python train.py --n_layer=12 --d_model=256 --n_head=4 --n_kv_head=4 --head_dim=64 --d_mlp=1024 --vocab_size=1111 --activation="gelu" --norm="rmsnorm" --norm_place="pre" --norm_eps=1e-06 --positions="rope" --rope_base=10000.0 --rope_fraction=0.5 --qk_norm=true --attn_scale=0.149 --bias="none" --tie_embeddings=false --parallel_block=true --extras=["some layers without positions", "local attention windows", "paired heads", "shifted keys", "gated attention", "exclusive self-attention", "capped logits"] --init="uniform" --init_std_qkv=0.0259 --init_std_o=0.0259 --init_std_up=0.0259 --init_std_down=0.0 --optimizer="muon_variant" --lr=0.0032 --beta1=0.93 --weight_decay=0.027 --lr_head=0.00361 --warmup_steps=0 --schedule="wsd" --decay_fraction=0.572 --decay_shape="linear" --final_lr_fraction=0.0 --batch_tokens=[8192, 16384, 24576] --seq_len=2048 --doc_mask=true --train_tokens=164900000 --steps=10811 --dataset="wikipedia_en"
Each number is 500 + 40 x the weight over the matrix's rms, rounded and kept within 0 to 999. Layers, rows and columns count from 0. Numbers have three digits each.

# layer 8 attention query, 256x256, rms 0.189, rows 164-255, columns 128-255
489455459450492547550502574508515596404527489509522505541517514510493516418468529563525478556509521483538506518494519498499505489471535520495423547505526533553545471475471420447453498417536481483537550522471538476481492473444539583526489525455516515496483509449494533427496519513567503460510536478445467518489468447518533394436473517514546463492439541439521492522519563542495543520551
469513448528513496518471500479492481473440471508465410483497495483529537499443489496451460526573492611544475457477515513520519553481476526519518511509445480461463445468532530490471549478496530501498502500420488507438528540478498510451492504547541477534508547532519465579483507492581459455552492452472563479460503473442498521556484503568439496544471511547534511461503504521492526571458
524489436523545509460490484559445478529517512448587503569423505517516514512573460436490520471533487465502457581510454481459481564555531536507465474444493573469483466539547450439506493560448544544479512500526548605533542442474527421566550550498536545455509475474560443508494521544473559539537478452513598530492586512523450571462469509508430586438525433492531526473569538408472532526525
557441503505563468524457507543449546486549462468508514566407506451477582461420505507439524496426506488495446505527549487499498465527528511501481593526522478490439491554455495552483508610457479462460545484479424505501452436524445465485444506513480507433527513517481521557497479585466594524465486554518477552541468535559439493478500524438508371462453529484496384520525450502573504503455
513518552477564473527438535497536463557521513449467484490547494491465503453507497500512440495490541509541522508450534562508497472477483498488557488538440467523502547523483499447489448510526485553515471435490520453541518544503493531476501501466529485534455534503548508480500508450455486507489508564453513528513466493434450512514409441572584526458532482501488475494530549501523437518493
545527515451502494558461493481519522436479455518383492512541475478581516504432543479543497461495461537470510436459478596541500531472545539460455529529541496546516517519501563508560545446505547487497414494538556514502520470514578464467605471476552505568477491511467526497577492504468545504526499500498535535531555486472510473522567520517431503601464558440410459498512440496533515479489
459492501550490537483474578471502493469470472507427514490445583451544501491513518495500504481492562445495455495485457484492484459509536580482525465496512463543503532441503536510560488482506501529518483476579547500544559431503451442489478508507479585482529517444414516470427488504471524521507481563496464460525499576496548485480499540474399596493527468510410474532590565504461476501480
419458612512501499447487510468450575439493426551435459504492471589525536533430505449548526500482528572482487439528435530482552504510475476523519563501558520528509536496516471451479505502505545486529456496491461478464484509502501471494535476488481525504470517596487495508550582508466508546416519464514490470487475553488548459508511446489503522448448439458478510467566443475468483471493
454492519535507513479469437509519527490476488565538488544476462492496468486447508485470512461451533579477530505461543549564491531441570484492539484518501524508468486554534516516517447492503551494477557459466472506481511561422480497545475516454430486569476486456527471583512502480556515452491464495488485458506538531409521461556495513514517441439539475485498503509506509468505499519519
483546554498523459428529474473463603442487402530564510523467495518488506428406522482481494460529486481558394464524499522516487505478542457465594448437582446529537510497462496502443491495489517497559464477541491494471507489472467502465492462485522509457575530467443495406544480449460535504468461463513480532501529508515475569500580499537471432496467482515481575510531488480443498472558
540463503525570505533531567515568546498473461481469513557450506502507511476572534566546485471486534504531518570446507492516547515479460448495530557490410481521503491465532506473566520464537492474488438501467582429468484511498515460482431486546551511492467494496516485440481581485494480497455452447454592438473448589446472512459538479525564532471454525492492470510490538446477523575574
483511518364527505473518511422498460512503491519474500510512430516527429452430435487537526482463485535470512544497459512437504480479568452546501564569489539448425498544545476556526480416464460535509378470426486440447462530528472532539551497472521508430488473487538437475448437472492528462449513533490566547492508475530488456501468490535466500501474508407475554419558427455538525413512
490486495536533492524512466457489488499487493476440559495540515477501475528466496576451466525511472562511453510496507483515491503512530480536514477505484516518461544500520529489506512430526541468543533535524490498455517538578495507446517442492504494512466521540494435521469486500527505488496522549509504453455439429530503471468496539471503462535549531465544491457537452586489522511445
474569485508523507514580520459472537556556552519521549536452428505520506494457515475504479442517494548499439448517465537548452484545498505538473419559478584514430483505491507500532509538525539519447455531537471522530461467545488538466473524489539500480555512451480469526484560597529468531523484512568471521572511487461556502460469559418520514508464537441553497510548524579462446491493
536451477560491501544496497484456411486468531533530505527506508493509467525476504505456471516501479468558503484488413477550515509488561482512550549582545488591505538525527456507553490443561503502528514538465481442509436509558476540492470549528475567471523485566484511492511545413541536510535475514436554578517502487474371532522473543502540537499518488541454498452519494513498598477501
468514539483470458526454491462534467553525514468416492478558452448468515557501558502531530495487496536466509432476566415501546497471460483468498502574481567474469485462504488489565556527575439450442450551515523521507462545521468489478479522461462475507489464445514496473567478612430507491524516543584524412565430531483501486517577496506516477454406593492536525526495466492511525486513
552502483459512446538588543555496425508436562393490465494547560513490502545480575449500541484540550466508531543430451496515493466482509449553496494478445498473558485478567451450455455514553416445565442585502494468493562576583519465498477529505555423504496498501522470478505491448539510554513484518503555572430542510470450522476492485491549490575480451512540507486502509517428486421546
549494514537494459498451486531513502507481511497500485503517512520491495503482507517480474540489478481465566499511449474556513533544494481495536495511479424522484513473427576568563505470529492525578511439473481497544474533535459524519488525561504476485605516502535597512463503417500486500512475521570533495472418464473501542512485476446494636482471478490461494488468560515523525471521
395515565487507504535405470501483521514471530507496512491516533494446538544482514462545497453493525532449523534478488479512517477493414528475485472441544560514528513489529464470492472566535472479530495556533408569543539508452518526528472518511500472509529474521451412455485432524462518529455534496563495536557461524461507562441476437432491495427381614428576443546521432493506503481519
529491448514432469533471562547423505448490464499443523481500441470464504433473492470501493523428492518519535514468456592501533459499434516534478519527461503499511510473425478497538531476530513526529521502472469471508538513490499510481493552562494529569542520545499507528485554500481578508484427477468536530457527464481445462456519494488552539519534524521515484546517451458537532505443
494475470505495527502561591469435506554427519471487468508474482550497508541469423429538490509507491524498528555541459483494450486414501485564505569492437527461482503497513459519494372472441542456529540558511562520511480475497470447525514518478483524559467511476520514454423549491509579544488424499526500480519445500473513566483487509516443511484496507474509525540467506581477458555501
429516562550493513498463528456535501500484442464527466548455446444518530557541456514505478463490523486512530535539550490426531530491429511443479484532537451504419528520582444543541486569471435449499570519482492506408569529516549540464525410469469514550536544499441540491490467530500448472553496540576484521488522492498410530451484528459500464565465469449456538535431560498478446486491
480517520521504520524474482498538485480508519494538524508498474479475520491466503557517514522447486497480503490535454503533501459519521565546414491508563522514573468524499557434484511503514535566549547503517466493504512435544458511476467554506555487568466527430545466500493497497520478489503553488495513601491456490486512426501485464560579560545536451554496481483475489476502479534518
556465533521469496546535504534513542460512499489530495506554473454494544497483508490533482449444481483478520572518479524510640538452572505560373529465519512494525505458474486499524506474528499490539539496541536470555399475520474487529513428534510548458458458509487562515499501463526594514452571475483520494421509549492418485477518497572498487471495518541482478483527511491522528437539
495538451531462461489506579485444501523527466555449454508487490498481519542519524465471436517478479536507479481538510533442492542520502531466479483558470485527534480398445573471523495531535506503471526477482467581511461544535477495526476489453408514522492516455519422468476511495463526573414457453518459470467495528518475460576515466498443483486526447482507492486517449468459460527522
484503614560526463498546514458466487574490503506509458472584480449507551508499497494546495504479518519500531442428479458458514532497506520491462488508490484533514499500476543532430483529523486476547452524556465561499475585517483476510501518482512497568486513455531511471494514482486489468580519582588524516512507481500553486459467505476482444497482516529500548580472496506458523433501
457474522516472578553503544496486504437547499494512514470493508494472525460485452486454532488481521483487504502602481475417523505533444538529482547481464529489475500585487535460484417490517451443505538444451490477491454435524479476470493483580533472506549533540437519472541514479466532496484569523508460446553486536555491544524479548443570500440544534618500496467515496492482495513517
484517496511533540474580486528447526455587504509530421486483556570532506507547494480468494538446468456469485492526540473514545522485480515420436477517484555464499487597499471487562507462565518461454498423559503451530507576487487432566480497476505508437496521521512489510493521548471485519469488490486460419547534496568486481543464546525482502451453426493559460500490495503454522528481
514494496527588468573509460483534559600492462504483452455533433537515498521536463488486439492525462449561509502588496563557514496516593487494522482477545471456568483554489487510524527549450516518515504474500516454513528487451585472467537462481545491479465527532523477551527433552495517525428494444522492487467520475452492422552491432517539533538511448548499487451486499442514505567509
492464426476450482494511508539516516534513456538549514521594481515509489455489497464444548543574427422526498492512460560444535475556497509565479523575465493513523583556555512512485523544510484519537535451479504471535483518551501434447499551495437561508492442548547541441510466494521512475504472545509492497553514506470600515500476537512474511466604531572487426460502555443500550507469
534477614539565514533515490490510509463513495505485540478519500490506504504523549523544488502470526567437480455430474522475502532517513492481587482422513514497536454513515512472480509521482532492561479535534535522513490478469547537529485453507525499457508519465548549548482513470470524489527483439478485538494457501473473482537528499490501490514448557486489566558497524486531430469565
536525495528514493522479522461429548544479494479473475477531494496538483518586492523492459473520498487579422490544512534476515425484581527511535432462545505459543426583510516554515518561491546448515504481508459433483487552497512458451484468489527461521492530522525493537478416493492492481522523482547504487454508536412471486528456481541503502477532482500482489440465444422473496532463
474510444532433492510466555524500499511524482463492579513434486472482536510530462460513543516512479508483536559509521510502549505536470539533494544532480463492466524548491493470564466465567476528530507493494498436485521573490487458552534507521453488502510439547453535493506496513516469530445498526491494454483529564525521452470493420506542487427510505512480472495510405494507590515529
551493502488485540555548529496506453469487494477499556525531446512476506485482520475488492507485509508505514573489560574554530519524477495576509518526485478578546582467471552528454511478516496552561536418447497540573519501561481517450553478519464472496473437567449488460539533510463466451496432450517545530607584481515498513467426579518476483556513491428520465417512554523474526452524
517446482441548528534564488468507474532420541465526464475513476535530471468583508548566504528508505480500492520488467510525491455459508483519515497520490515530440497512523459499451502486513502445489455496485556551530522433568462585466518522461562467469515543478550470491468521510434510429518508499466574506531466526484466511528492544524461510549544547471544546554565506495494468523529
556493517519552527510472479454493517519562538543517481494536514555549463513448499556507482521494507525448424491528448479470540423517524500491612475498492499454489386551476491470504520519497485502583429543516499530458491453518472464515475489496568507499511528403626477588502380515497458501601526525511535559409490508453538550520535504503530486436505562506516501504525555449516437472501
470551573479570497551539489460491551559534547527517473558482475544511460469508499517492494527487494520475489459538511495518422477498515506491544486484465464455548459535453480528490484541447502528470525525476546561470511465476526470453499506451511553461524550435496461536497431501476488479505477502491492525412456547497448447488532503428505526432544446476535547519462513520549407526518
508506536479449465519458535477512494482508493475492523522500572447505492506398468489490487480468509453532528500468477459461483505471521526518561537463425505527491546506511528429549467446499500492579500512460509485456498523483509448535467504509494524561502524517486512522459476470492515518471522505536431483503503481453467497479517470513513470467525495494539482498521494476503498469496
480513545456466516471488468542488443449478552501544469463462485456498542434539511501563496471483459438482515484534444538508602473462519527542430479543529505504508495426546515478531484486509480458497491487540514443545493485530524506510558481506492527500493473528470537441492533496500500540466534499545562481467505502502572469480545540491484477521423562519435451434547443495464545446500
484508512555568471513509475481495478487501514538532521482511430537480493487498550527528507468474538544479485522551473540495583477513561520513545481508479534526532463484530473518507518484521584487554457488512520494555570504519511527502552513503542529447555485475499463514539486479463484500541488496463564459420479547485533490494506545528442482447481492470459538488494462484497491495519
511502521504517479481515461524466470531485556494476491542519487522451497498506486523511446481501519500505508464532477512497540463467520468493451482546522504483530474516522477508532457503489511462510458497504440518481460496542501557481528492547511491461474479500461496468522464489510481495533496437490467492452524489497520477550488543476513495515485484527517522503514451486472480514537
519516461525478470537502526472525575532505495517492525496474474485521501540416501522528481518488480565468519484442526530509486472532519544463561477520509482521530492537476440512477529514459504535475509516517477563458490547515532521515514560482485486474483532541530449533448453479464526456501511550475530487433539491523478515478432516491498561473584429469492505541463516480511477523462
485469532515484519528549477589521450508538539498518490488458572468482497507530480462449515554472440473491495506490484506496474536479484533528451517440456524458462502509519519454497475494556479450526526485477515469551526481484516524503506495495483497512511515498465534459496483500442513549507554518451516463552442478480468559438492458511512442543544518526480487489514510525475524468478
429511459514537467524493452488463470501482494476549502490553489491499474516436520474490492510493505538486530472488459502529597508485479527521497511534485500522548508491525477512486566489517511449534460439539492473526485534486441503507489511527499488494524524492499476456440484504500466546537501469551507474524486479465529466487469535515478479521476521537529526487563464488501443481470
485499534472504522474495521558562514492499520509542499469508550467491484507564469466506509498518479473494494539497492516486513468450402505513509516466478527517444619464462505508422493508509484495513532500510487484503486495492480525498462461492480557558442566496483557470468518512428504497553546517461506505635455463519470484456470453537479472524508540525496543480580554545465500505454
480524527451505534432406468485538570470437497512449488474484418477507529502464511463465519496504490517524487483509557472497509458515495501511459505540454504433521494475492476543490500477478496510510484478513487498482492507548513478475523460529457564505400539497489476528520524483496529381534478499532528514459564474465538476467499532535492486560447547506515457496509477467510518524496
459539472508571528499478522497443560573478497529436553518537522484532473572443503482586494591616544468423489398516523499509466444532485517506574548497482480515525577459457512504493560537513575506534432519474436503469540508520462484499455458509534532492498498583517487491539547536492514491539516489542467509551577477497497518519485485529452552500499513525546614511533548484569532525459
513520538502500534471389423534522452463554435503536475498495494498466526498509466468480439527456460494471496445459473404493608460503440572589473467465530452519503510497526467505487509449488439485494509447474463464545456494490510448475455515515480506578505532505544489458463529516488491436470481489450431508578449529482511461431472486531525508481525515461542478514512492514547552438423
441524458518470552527490486470522513511469450469514496448535495427526515447490499502481578516548526510470403527549522436460470487514467475420429464581479522462533534568552554527458510567483504526512481580466460433571531528452460453531505509475563458474386597498487531569508482539462569451478489581482554463558599539516583459493502560522463495509496538542455502535493495580501520594465
517523566528456469486520497459497499526484465490588466542524455462477437450512521570515464470481504534457445485522541493509551495495484517562467440520618446456549427534441494513473557480503433453510524470515465498537469459439562545533480530552597523439468503551509522503469545519553490519521474568506565523416511431483528492491544486458561509535519443518470463479463548518460524543515
555477516513492477502505522475527525495523499451475483484515526513490538490454472498506520496494464532483541564476495480560501518523481533539588465515510505476477487534500472463496503503408413487530478463454521495471558530483516509463521458505480467460542474428582529456469488482531456545515500508503545504474548447533451512474478532444548453535562497470463474458500515514494522590500
565532520533492499508465580512468451472505431451450484510521514465505507537513504537505483583544452490465514475473462447554525469513505543496508422466508450470494463466469529519587476503482470515435516549519485561454535437502492546504461539522446491571505475456534496477535462534513556514492482523459516503524508490538483570477485504549434465475403534542508533458470594483472532535469
521498458464492544495534478563452539435517556578507491472527406574500447493515493487566549532527472546531476519553463543461610511536565472560517527577497476508512526498524482504521495465505506497524448546466520524400467461450495559423555516529543512493575509467521516485532474488571442489577573438391565500434477475471503514518562566544511501548486522434506485514492494508548452517485
535522558577511501492521497458498461519484489477513512582561495565499497489539450487511554553483513434465538536502527473480496526517531449484487512523532499504503489567530531491501484503461502470457462458491591554541503498486535498550432461457486488502542497444449509542466468486518486462485503459574479456579490452479458499517508466499498549480531536577534487525422414505435537532572
505482432468456522511486514526508473489505503519527515426575485440485458539418532491487492462501507566544419470526470559487477503533438431461512522573428481441527548505527557494503492503495459508553488467505519486465506505499472545471527438559463506521576507559565549521542511479468456471527531563468492523454505475483542499513490447553486441456585484476508517431441544430484474472526
497541464470504464436510462518487548528546487470468498486505523451522521536500541509517591515605483464483506466524557436547428513569439518444581482453510461481561513542464469443468484503467593551447489451467477490455556419515474466445520531526453494533467480460437483471528476509538480492532510449508435546479491521534501509510575471458525462471492498561482522533482555523523424514487
440518528518468549431456559464504467454519480527433528526508547500542499503490485489525467553543507476487440448431564433477438443532545552510515492561420587425457516482474529486480508498438535483578557477471473453466529525554476489487443467433468511557505535544497520488512524520471583485501475465451489496475522440529542537550520457487488500523533501499558607443468502512548545484510
483538367587525446472561530508478488474569504544478455489569521536457476461487535524431470537485501517452463559463450528513496510496502480494478458446464483505452478487482558514512528484522514439472470470550506490496487517522525485584449476459445473511447479403486562509555533472518534561473427509436488484536530496482439523488499523494482472498590488507500461453489537544482522467472
457478503504472495497533514471486460529491507533482567512401511478538444501520447531559563526498495426535426535487454494444462545491518492498473503434442552465531494504546486502566481525568574535513532516443520482560524475491544481526474512477504480449495516565441487423492556511479497535515483496429507489412571606498481542547541549490432547501537543462508507488498534460538527467537
462518488570493527536547520523505452591551488463500523446502484504504528510519513556425494467545545490475484557494588479446557533517547501486555466467563508533487507501483525512493502540433527513518559550499511536497510461504466536490509509500442496546497491545476531500506468485491542507502476442505544548529535502503464475456538528453525529553481451492502493505466513525541475542584
448467500485536472505528522491525552573516493543399501478486450491450567521479485473491512467485500470461477479481435536488547502484508480506503545520487496545511552416509529448527520497526411515471522509522542535524466518452525482461549540422462524445494513507523548410534508456471516491550540467541488469548520494438384417539411450458559468500457499501522502565514518504501525472537
498474488485499529538478500521496518565491450594502550513566499522523512488488494528490531522497436529458546459546482499443518461429476488579553502495551505521463499584516514524473495459545500480490477492504534542496500512552474485537503515521514450525483450490517509444480560511540486448474463499457473480445457444496533511523485419556472522496508610442555552471481516479535525486476
496498539513536499416518517534544492522459514509480514468548485450517471429480463458481553480528508447525502507478469496487566477429536510502468428488483572533540515485467558452417543475495550518508476523519534506483451520480552474501497522508532477479521511539493532491509497471465506523521530486432545504441471456471462468524489515462522530517482520506486528461573499484559496571484
544492439484505498470528468449527480508418535513545521522529508475526503487500509536511481478530422484539557492484443524488516504501528512561525506537515485457465479536488487521533489422382553480543500485502546493640509519535518519449471468536519507467519469458510499484574458505499490571510479461480468490452447466459503528551490557566509445565533497528537487454472511532504522534543
541489464482519504473519473498547501500506509515541528542472507530464521506517465509477522475497547522485485464598562490509483526550477465564498499440481562480484479567506549538526488518562497514442497522493538515535514477496581514484510457548463489513495496483518534489471429478499505552500525441482521512519504500521496514499567496448505534474496483501486572422520540510440506492572
467508525506523523492511511437501487459436558467435456486536510513572514546526475448542466517422488442493443406494463485482484511477461469573508449566515603462443522486563522537464533414520475400454446511475553444542486539497497486478543491486588542468490539485482490521526490490468527534505512491493493488506632371444536462553438517561468487569458507441539514512588553451461536539538
498506447507473486547552523567542485442462559529537455456512551508559472493457489514493455576570465532506580472474471479426514498486503531470492514477574498436544497549493491453477506478458559538522535567448528468457536416476389514529508578611499524485467462592485521533476468534530505541497490523484524460576521535479538477472476500501509510479480504486562541425567496467579505562457
528539533512556535538482541512495473560502484506557588531486531513419505499555544513489491556534544541539485477515478454478523481497493605519452512540476436478473454578520508551483481524483508444458591478464490512451498544528469517538496466516454574505611499517484515422439500440535481526490526480541514422527474452518495464477503534525505535494493494531523483509444528511465524580497
475482484484554473540459487505544453551492519448569469471477510531500495445467437500559515510444472493504477504449518515482508463515454500550558611518473557476514534457522500430523581501492554499462517425515532467517431470540456511533574468493512492490482491476558440501499492509451526485525540464389555442488488501552534599511480505466468500539543522417455502532509433516526542572484
596548541482520530521549521443489430485539489476485437527529582521512445462510469467506504462499463447436496421497492500494512552467525462452411482521462504565491485519505537481458459479504573499479499530494544517504519505431541525450522486423515512465493502512506501479467403513516480476489551503473474541532529571444525479485505492491483548473467515523504458490467533548468434523524
494460465528488547462452532526508503530515472508503474489509528513483494473484472473490539547554500462508557499563518472531471482500495519499480439544453506521483481524572552460533569516503483505519503509470499451533513531525522530568524565533521507516505461466504507517515558491477486490475507529530514470506520459552493497523520554486510521475543482520449544506465530479503482451458
440434461493536501529537532470517521537477493479535524543509446448514493536467489500416400510418465477557511568535446484511537527521496570509529492541478446451418531526477480523456460501528483487524496545548519530512445521480464463526485476498542533547546446521491477472515532472529534533466477544514508532465528540482489474514529448475493438529497508463496461500534482538465495578474
458478523423490456511478499603521472527487526539493571508558438477504543484508530483543516504532508518435562413547467484442539549529461573509457482453511488473534557443443535516481492538553501565533530523480405504568498531563456477493518528441465503523532510440537474459482471479455467539494472504554534531489427477490573459497536552502495469476429497511406533570524578631488519482514
533528473499522534461485531522514508486488522463480538485542467475500501432499483538484493532440509434569514463506512462506512492527515493554504501458437506529454458493463513534460514480514545490505524469573451483494520482530498493447518416511433478449531500485475525542568448516575464478530494540453452563439526583481507518479481535578548463457467496439453506466512525475534460536493
461459505431493468487559522547522427501485517506510531524516517442517507456479516538600521440530563463491503493454448447481511543455518431494543593425450505498448485463541454490506447493487490478528506477529520495601505478517470456466501522490498518479501436466491444529511537535540442499468479494541441526444501538474483415427560489512553533481506466495480488467502491458478501423570
478472471472540449460565490497520434499547539509549484438500489538492491509549408454493505490508522525503538549512399451518502527432452507554460473556487545496441513499606449468481458481541528525493473511498562483475516477490485563449519553497593549526551538490484550479551483484405496534457481535542479537368434468478555573448553524531427485474462537549539544576459532510522552507477
488423547531478513533519507498488472487465514541541510534425517563526429499540546552497502427420597472575576541531494440462564459505470482503463465473535453388521456565571472479575499496444471506492468531511551542578536486482489536454481550546533567501447478556518492490526476480444522546482576473516459491496473462498612479500533508439498494503468431512567496520457502578531492576568
436536519490515504446473543442465517546429515449541440560481457471575522561482514473427438452466471512503459465460558403460548523445546505448529475432471525517502503440509493444447531497507492456481514435542519436465468524433596555522465529438480508506462523528598428488439543597506542496509464511546585517518491521492460505448562547486483442511453468557454409491506576502499451532450
533435529512497502507440458452533530460506566537512476568511437569476543564460480465537464573487513519502473384468490557510494490479495492492492495515440491449475480449504467453413459428439467483533556502469467575483484562462460505519500529501447536489405530560471533440489481536484463434428496510464438476420513484468541436522516494489548497550555548532469570476553440519486506535474
507588523505433476559487495511521500515511504465484540478535531523569502506539519566467577524513516501448563546476534509526551511469541482458472561454524436553477490598490535478480492566392506478511508534511526477528518526557565449476476511524529469526469481511521557593555474531505501495512477514465488496534536538509479488573568534413499487486410493506553542462487484572507519532517
462440496556406573472449478517440534541556522493538519469568537500544428464490466483538502388526474498531506459536519492478483487547483550536498426503535528435486456474476434517479473470429537474471487518471503495572534526513531454506509531565552518467559512464530484419490525543554440501537550549502549483547555528465549561440522467472446520481492544501510557453502487493559579496561
481471465490453505558474575485502536444458518491461498500576496523475510473503493525504565538524494481492453516533478483553530568483493482510528538481535522558431522471499495478524509506563505456492497515549506529544512412505433467470521544496516534538500471539525482517447537543537472545452502440451475445502468479529480479507508503487447534540511521506464493520454448464549526470471
515523444501467522535499471513481539443477519514552531500413505430572479542495463511448543479462457490509484577541533473475461467483557519507455454496466474476510496494464496480501523462375498496386535467498543452468537488502523507517458525519455492530500430539504455545489532482417502576488551504516502422457505433533520556526505599511451505567520522544489483541548495443454472565507
417546503496523484396462532518495551560514554502452480518426541534537505508592479466542459536578446524541525519533553516500446535490531525476603437469498531458439516497498556576483434538504522450421456505528507517521470475491546487495499500509555521444575565461481524491486460514503443508512557500546495486487491464491521534520532499470483524568516500483532469485435516596496590478523
502476511491482566507514476525521514488508422486528470556504504509547566527474461514486551510531501533529437573469510483516499524540453500532482499522493444557485515529503450507513543494482529467498457488414499484420557497462531498545491472488467473562465541465473530561470458526486513564570545558529479518460474500519610525543534563469534448451547518500572429503507584475532523514493
482462465399443526451507490456552543496497496514458480538504501519545478485493534471470453490455466542392473468533577538516428468486569489498551521497412461395523488448543586537499494460470430525395490478496518495474474513434532442439496501483526562494517503511585464492495515460541506444503536480500537496458492412484449500491528497510468537491549448518501480481466515505496468519497
531547473487540565466465480484507511531477534487433439529469461438563501528519504493568504519489546500478526485540526487485533544533521563447514471518489531471537458475491493464543486496466480503537486484535485521529508445514484530498502538503512538404486508534561516429544427536442489511413480508533431512475457581586467578528510493501490515468452485521503553436591479454492526503523
487465471488513510485582484511507488448536483474547465563488508468550490548429461444471450502513564479491482436475446491525487551495562539524507495484505540545460470465509523460506441557521440519502499452503416435514490510501481484432494493462500442493585461478546432493544489517497493533526495508528492501475469450456555557490513555515477486436494540543515543411503467535530502528469
464499532510528499470523483560483516490518491443494494507470519449486492495520523489502466522521547479440591534494515503482523497428479485526474432485555417479575505445561457472504512507475465502527543477481452468492522465496591521489555510501542531514569490439499437450463550546483526407405415467489413441437543519480491460469465515458455464509591431524454474395569417512483469493509
473471530561489512451453451503502480545506471489493496538508473538475509473542482481518553479535467554506432460474501469502477489510516480417519429487535451472482459528476532482463467555502483557483500479557504562485481532534468431457479499389431493536539488527558502520483489488459514422529535545552505522496493500491479532507502530514483449458547534439478446459495513438471497517507
488478529497539478558444532471504520469416396460493528558495506546544536465473544527510490471595477461539506523514491509506527532535538523508520528514475449523508448515487478496528487570504482521525515536503559486485501473512453579533468471587527504487483543503580483497516512534487550486503523532430519515529508544490423457428498472536454488483501479439473476502451500522455519564547
506477527500497485578413428501555418580485497493489420515527537545480510585551569498504434488506454444537475521484444474447504529520485518531488424477541457546478434443500452573425494536544529536446491446498504554497460475474550552550491573507550519532523518471495488471487495491502422498453452493523509520497479528530539499477494514479575466524488420546431503475535528493480485501506